config.toml
num_hidden_layers = 8
num_attention_heads = 10
hidden_act = "tanh_gelu"
norm_place = "pre"
qk_norm = false
bias = "none"
init_std_up = 0.0256
init_std_down = 0.0
lr_mult_down = 2.0
lr_head = 0.00421
final_lr_fraction = 0.1
batch_tokens = [16384, 32768, 65536, 131072]
dataset = "wikipedia_en"
Each number is 128 + 24 x the weight over its row's rms, rounded and kept within 0 to 255. Layers, rows and columns count from 0. Numbers have three digits each. The size before them is the row's rms in percent of the matrix's.

# layer 4 attention key, 640x640, rms 0.0333, rows 279-319, columns 576-639
119:138156165179147109089172140130132127152101173124133107115131093157171109100118113095165082121109155138161170103109165118143109104178094131102126120113150098132136138092140141155121130109104101
129:120131129113098120180105093161110079110114087120139097174162150110090161103157119139096119149102161153083143136135133140135157105131142112118134101163150124135111129139135123120128114134143118
123:114146128160162145101101118108107098107144121166160168150155157128122163113140118091093121160094159167107145175082117086137109141099139107124115122126134153154130149140123182128119150116118116
125:114083155137135111155109116129131100138181114102102132127128150133148133147110134069132160144096081136103119131143198158134080126110117133083131106124148105114100127125098077126108101117139122
130:131101137115157109123147110123069115149139094128078110096153149078144139116154155158130144137151107140131145132118120141147147127109149142178120132093156078155087079118135134117092122113116135
127:164097150110111139098106128152132142084143137114125135132123091151153154168160115129156154161145125122100140150138116131157178177127118169110141116118107081152126095155126103127153111147146153
122:130113124137112128147166132149121112145104130070114117087096120121133124155138157116128138130120151116097119127134090127144141184148152166124171160109158100100138150116126177084122133142136144
123:120135114139127146111109118178150143155141125094123073154126128164127109142125120166126111127106147111156082163142094136140183175137177168140122173103072147134139129072101126109130141149143134
128:100141160127119067178130159127160121104139160138127161109117174095129135120151132149141098113084162127133120159148141168103113118152130094124119153074093128136157109112156079164113103138124094
123:085134156111139126158175144160131141139112145120117097141125131108120149147164109133180125141102096141101113114092149146135135122102121119171143104121146173136105170132144135137121113068119110
123:078111126138140136139106117145155151176070153105128118141134103139115104117160129105207099153096126145146122134143155143101117153148156166137160158151121183149123134145085138141152122091142151
128:133128141148093123100154131149118130144185098157136118088134114109155115142133101134100154129105171121130129103147113124155117089137121106129094101120164087100139139154160163144143121097123132
125:103091104121107145142109096135125113143086141133133157140121124133149106125122129144123122084104111171142106127147123182100128130113137117134175116126175112135173134126125100166144110078127124
132:123129104119182082136100119128120124146120118077159205083115119122109132131115147147109122116094102120082132141157126164140158112131136127098139148137077099137153141103126135125136125142117129
129:138150185107183125147138098106119093104125076101138151105138149137139122114129144154123143131130135108127149103134150107122119147148073135147137153142124130115137090153148121131154153142143135
127:144105165139131102130138103109160138097167129099115097114119133121159107141132155110150138131140088138142111133113129123098155127155131152141108120125132111108131149115142164111121116136127138
125:140094136110096115087112118153132146120147131114175103157133147138109126116161172177128141124092097146150123169119141134107122101110141152106115120153146103109132117143134096162117118125081120
121:124162106126129139125155111084158062102122164126110131138114132096105097123156122119156127129139143128111143143119156132130136150114111121143110120147114133105124124126165163118120134190138183
125:101102104105123140110144144152085122120148078142144122139128104136157112139164114158128119116137142141135141096135136112169103117129112141141113128171119137172161141129120148115112099116160102
124:142096088138134182119114123156123139142126122154101097125113105104091160145107150138177093112116134084082133108187111128138104112111146155122163130112110099153121144079096114116153189114128144
121:129119096125093097152146161131150109113135090166118182163126122141139089089121169135147145115125113108094132131140118120089129139169118150102132113123090085154106136147120134144134143106138126
122:141159113094110160148172113122149147130135149087092124110141125095095112139181138136122103110123153134117120092091106117168071170168148161110127138136125150120186142157158114098109123156090130
122:147126140104144167128095110126114092128156111131131141135107140137130103110123116105107105144133147106168097086110129131124134128134123149120120103068157125143110125115098124132129184139125128
128:121120105147128146140160172142182166141098111131138134119139087126163143119094107140098159150090135125107140144151128117110162096131103115133115102169136130158139125123068149127103132110135125
122:073140163122152154126145116146181101184140124112132113162157142097124122162177124143126146138107107125137118119120116172111098094114122113114124117149130109112132164143131105139103142169078128
124:133150135097102120107163158159131136152132092119104111121104108127114121108134120135098085120149155121120155133141106119107100120120148120108162114096087167138126143149121142100078128101166110
129:133089146131081077139142150131189135122154113137146151144135143130146126122119129122123132127116089121161081129120119120142150171127104129156111129177124082138109129162142100135152100134138094
129:142161124091149148146148120095125160102138114156137138107112115108167102150089156122136140115152127118135135099164128104134189120148152123133129126126122141117116123123119115143168176134151137
129:102120171134116098112157128125148101138125142125127144119113127070096146144159101141160106112158127108128070098142073122162136103163096120173148135126141098134169135138130080143135139106146147
121:151145112137126101125131119145109160092118123082140137134118129162131133119144158126118104129186136104147124108149072127088113141134135077124146138159155123110111111179096100092144109163120141
121:115148099135162165112129127119120131127114144128142117111137139109134129093146148130135148164092150124162145089124111119107079142124154109166127184111104114115154119132151136146101114106118144
125:145131088120100171107135149124108134163112088116163158150166108120120123148137099140107148172128130134145112082113090134113154122128122121177100127171073140106124088132116115126118125138145141
120:121171140153145151101144138124153115152149113156137144113156097161102158130132088115146117124116141130156100116127086103146141164131127113134140129106088116152116147141099130150172132136142106
124:167110108100102133101134135119143133164112092167130131148135150104156099112117090108110175081089138109116133115159161101129116110141153128082083097039099155171079104145112078118131123121123104
123:063136184140104147124158125117109146106093116135134154131122138084139125110098141165164132116124140149158116132098120078086134125147094122131109127162138138094119102104132098157127159161108141
122:144141130162103122123128122124117118143125100115163155103088128108121156159069085074155152143160137131114098135148117129117066151132164143106115110136154136157141133103131170168137085096104152
127:114116124108103105140140162128141135094114149161125116161082118111140138152157125138138130168081142109135123121131115094123153125154158164134138113150076156145150126121115084104172132130113138
123:078158162117136124138110157151121132120134167117122095124135097140146148104115134144120166138124145073147132082147149103112124124115133117091087128160144116098120133119103126117105103139151155
127:084131093147133122124150112126122124125168100180130125125126152156118159128145185135090119132131127112165131143150180135118113127169059122095154114149093142085149162128106127133090109138163146
129:090143161128128104089142140137149115102156151090161146159084145130138128145139147171068151151110156152121111128122123116091170116141128121153117111138086122130131153096146124113135092159146115
123:134167141161104117114136180121124115124133119145120121115102124094135157122126129152147092143137102133119118092126112143115195119145114155114154115160100123153118128139153104138109138138100119
# layer 4 attention query, 640x640, rms 0.0331, rows 280-319, columns 576-639
127:104145118155194117131126126121099114108139116136120100140138123142112179119117132113161109115062144129111130093106119077184133104151159118109146128135113139146075073107108150174120123122097124
114:061162114146112086108100130118099110166156152152118159134165158123142147137157153122116142119145139153144106099117108098124164191120103104106097123087122119122085157149128165118101114067143113
122:130143133113137142135178184154100116127124143132114177140111125113091135117156092099078183099105108080098104129153152132149111113150112149113094130148109120162089153080120095122129130155144167
124:145142179106139116143106115106114117121130147102102102138123188113099097163113097138097161119103091124132110119179118138136147154111161150120117143114123113134109124133084109122104073120079117
120:145110112124126139120129102126136119094167137062114135155157130150098167112133129117099179126136129151062108137145135104112148147127137134090115164154157083127180123149170160081178149146118133
112:115127132121129133112114159141104145146126127105137152105091051100128097149132172160101169107117137113116091132107111134135137110129136120146129129095173150137118128144120125099148128131125140
118:119127118145095132152117113140150103142102140135122123122102166161096137158142168154100101132142140104107133134136108121089119105118143145120108160097128156140121124137112169117137138067126100
122:133119134151128167110155105097140132126110096109119114160133144112173162156105121119118191138090119181161084137128126131137088106102110088145137140100115127096167118096111121163125134108097072
118:174113115159106120128143118147144127151132114156117104136142130105121161107149120138124152129104171107125149116136147130122144086122127103144128114050188138100050152135126100153098104091107117
119:126128114110138170180092168102123136123106122111143105140107123130114164118139071120104115151137129154151166113174102162136139149132166140156166124147135129130117175135117114165119091120117119
123:146183108107114059101148122145155131138138157126138144145143136103145137093132171080135127129117105107110179165155124117122107082160151148144085120120090100098148088108135200097118090161120130
116:150113125113118086124139111140148129123113178142149127125123130102150115164134098116133119114111150119096113129112086145156129148108124113124157184144161082128146117107147092136132124162142119
128:144118117145091136124136156139146153106110159141118123078101124114135113151120135122020102105101126167149115157117112122168150094129137099102110118156116128157122113102112114101161187126070120
124:151080166104110139098107093127115118126153114139131174130126133131165137160100118080166128151123141128104121146170118132106119120165122144093123126101121133129137081172136102126139151133111132
123:083148182121098139141114088143129116114135113118109135146081104093140124118134131136134135119150160138146160102163112155107135161138130116156101171151121119123160125118142141098136082120136158
120:131095066099095117134125168122124110169157126115160135141165135159142114148075158168170133105124116128130071181124125113129111121130084177128078157152149131145099132087121139111138112110137170
117:145132103115126096129100116133101089141151126101140130167152126133112158162109142119150089114109113135159125108124114142116157107119165117155144109128119151116115137134145132135145126146133148
120:140098119148139171132145133094101116159158129128140144099099105163187137141150134125091127101109120137103094097137114158105143120119152126152153104117144113145140117105166178135148109118122106
118:135164105131156145095131153136135121110091116117095130126130079082123117175089126146110144139130142107126111147164127113112086094155104137112123099105109113149136130120106126159117156110130142
114:127145156124100112162110170116166090133159133140091132129144141119145103067143101097143125128136110121158140116121145098109167084129110133142092150119157090147154128117135116173164114145151129
116:088112107115130173115140101148092131134129116113125128110137131098093148084156133102103164141082107157155136174123161099131170142097175167117086144119148120119145102129110184160154110171136116
117:134140137109134165123118153125132130141146123125118121148148120132135125115121120149134138137099097119169119126159045114114143114075119131111105094114097141124169127141102146112194158181099094
118:137137120174135138128133120149155110093104127138144086151119134141189093172099167138139105091150118146062148088077138155149168149165087149145167137149119120157134152171127122144107161074127130
119:113081178144097096154098092132101129129116102102119134141156136118170095140130103158096158111147172126078132124095141142131173103098168116155096166118151102144080134131093123133117158150131161
119:162127140125114153117127089084117135118137163136109161137124102121139093106133137140139155132097126102121101169115126132126117129156139138082155159106121158127098109186140152117129124160101108
124:133146096105111094119143068142148118162127098142165129157101148163146149133113160150122138150149126130097113078136153090132127168111140134117120157107094111079137110153147121123157121169098144
122:149134094103121095140162092132139157102102132164132126139119079135111151115101176110138144133169125098147121161174091138137147086154127112127092119092099115142105112161134131124127140147137109
122:094135170140114124112129106130108134100136134126129129147091151126156150095130149159130154128091153116102122119095136151137130052122120133139123163160187139112140101100147164121140139088155102
117:114131062078098114175136169114133142121133151156132143095105149138093125140122131149102137123157134131083093111130113120076085101152102132180114136119092107149172148157083121093134111150125126
119:118140151137151146159123106104097159128113145143131137087119157130144160116125155132127142137093146119183139126096078135118102117087144132160128155168110127154183145155162136099096123127059138
117:121117133086107143105106182138093155185151122135149127125140136097134182175127155134134102131141148152085153065142145175189146119056106159116141121128079109134151155139092075119119118126142129
114:136109159127146132131104139151154129129136098131132136167166159125135104147144188175148126147133132122080173111135092141133115155090122096157178122133092106136152147144136118148149129124152087
119:136127140115120136095141127192092127147118080165113124104170110146162118122143123107151154157097174113125138168162132134124095159160070138132106122088150147157105109131148141137124148121184122
119:133112143171156132131110207121084121136107147164101164137106103164180145143113127154133167112136160131094137157112153144144088154124108105124132157127121136133157121112141106129137145148113157
115:086105130140097121120105130127159148103142126143139102086136185064094138124117157145156119144100097165096138111131178108152152134120120138141140130173140105150121116164088168110117094129121126
123:103168102148101133140146098121131154122103130127127126109107127149121124139167085122130100151121146157146162121105097122130127110127125150079109067148145172168135137105129155157151162151136148
117:153129156115118115131115138145131133099099136115166168110114124138172151142098115116141067126148193121148137156098138116116124120130148130129152136105121097128103121194132142103120155168120139
119:148108124122119124160135139143126135133128142208124172157155111149128179081137170145124137143132109123085129155088121139111124112154154149142127111192125092105106141122131127098135131119135094
123:120175148134110136140105169149101127125108143129167152094108127110108151122100159136123158135111125083110130099146143106118168142136126131103116159098069114127110156136204182137149145098134099
116:103104118125107122110128151146120124121108156133131114121114137087143152101154116185172104130080114134146147112116111108132181135078105167124096158105080143102144131122132128163094139130132107
# layer 4 attention value, 640x640, rms 0.0347, rows 256-265, columns 576-639
099:156084100131165101088093117103100123107121107122116122151132168120139154107143105099155138097138161170174132135112177118122139143173155116094119175135115144130118175102136147130115104128129130
096:164099103131140147121146110138121132161116114156123105144085167182144111116164138090081117141151135184141133145126137130132144177131167154169100149144132061098132099080095112112098163147141101
095:148091122149103149147143092153113117154117134109129074115117121149129102130122159121156099113139164136155076081142148138107145160129138141143152124096119161089132094118133158094156123150163135
097:108122137140144162120101173115165111126120112128137180166164123071082102092115112133138133126157089136092112105124092124138137132113117142116154127126120159076121087164104147102142106149142183
103:149107121129111146115181169169150114180115127125152084160135136122157129085126091131154138121064129115126114133120120146124138144078150114114164121114091107175069155142168130151085118120140147
099:104155108119156117102144114133141144129169127122154130154153096135153179122134126127118115102109138132121133109104082116148121102115142115135134076087124118112165107158121198091147159152132103
099:103110186120126112129157114100100126140133138141131118106165164078111091110107094082180116145163142146144093116072113114133125129147122110132173145115121094113142138110135162119105189106180123
100:166097117148117131144139139158091131171106112169140108106155102135081141123149081116097136094093082095057108091062121128100134105125144161122141108129133128130139096151128136133083177134112171
094:115116125106112094161129115137134128113129128127113134132099174090173102155163144128130108126111171169093112124115133126089138157147155174117117091128102101158099104095127173200164112125163151
097:104087124115118103127131125091089154086150094125126105154162125157168117167141103081123136127154111088162139124096160120138140110155095174111121123151158142096106159163104125101109148150110134
# layer 4 attention output (transposed), 640x640, rms 0.125, rows 256-264, columns 576-639
101:168163132160177156129154118113117159151127131188148119122130127161085091114079142141157146137088092086125175113138122137152130144136125187098144126158138149163127116155079072127136124128143120
098:133164077164103122100126147111143076150138119114133131124109135093128132132100123165124157136144150105148126106118130168076123055103082142146155134144101133143141150095146114143156121080103119
097:096129159149143112106117125148086152118127146115181118114094091128172115155128080127135122135151171135124145182104120104134083139092164094073137138141112145132163118113083155103113086133121133
099:106167120112100130141161113121099131116154137103101112103079138123152103129160122157116111099155115120135146160113102148112123120096159084112072148097128117145117114129115111102134133143131096
099:101151136121128122137125128143137061103121155141119146140168156115116144194154103118166112176185141095126183124152111128119107159151091150122119156109138123110137088145108124125160144096100149
101:147143139161108118187101152139105150079082134116182129107146185113146136113144097133116148100129138150128113138172162118076098141097102160108131110118105122114115141100158078131100125110137156
101:132178132112123132123103128144141095135105079128121120155102128144130143107136096186127134122095147138135158147129159143142117129144130135097148105130150109162164082146096090151163118135078157
100:104115151144117107116135123133168141135124123132123157107073112153158146153160120177129159161178130102177158104159153126095105102156181160115099162130138143079113137190156114113118099125147130
096:119122122116119157119141116161094142114148088134155165127130119131132122157148141123131139155135132126135143165085125172130090061137112159097138125142144181088170125116157120091091074142116139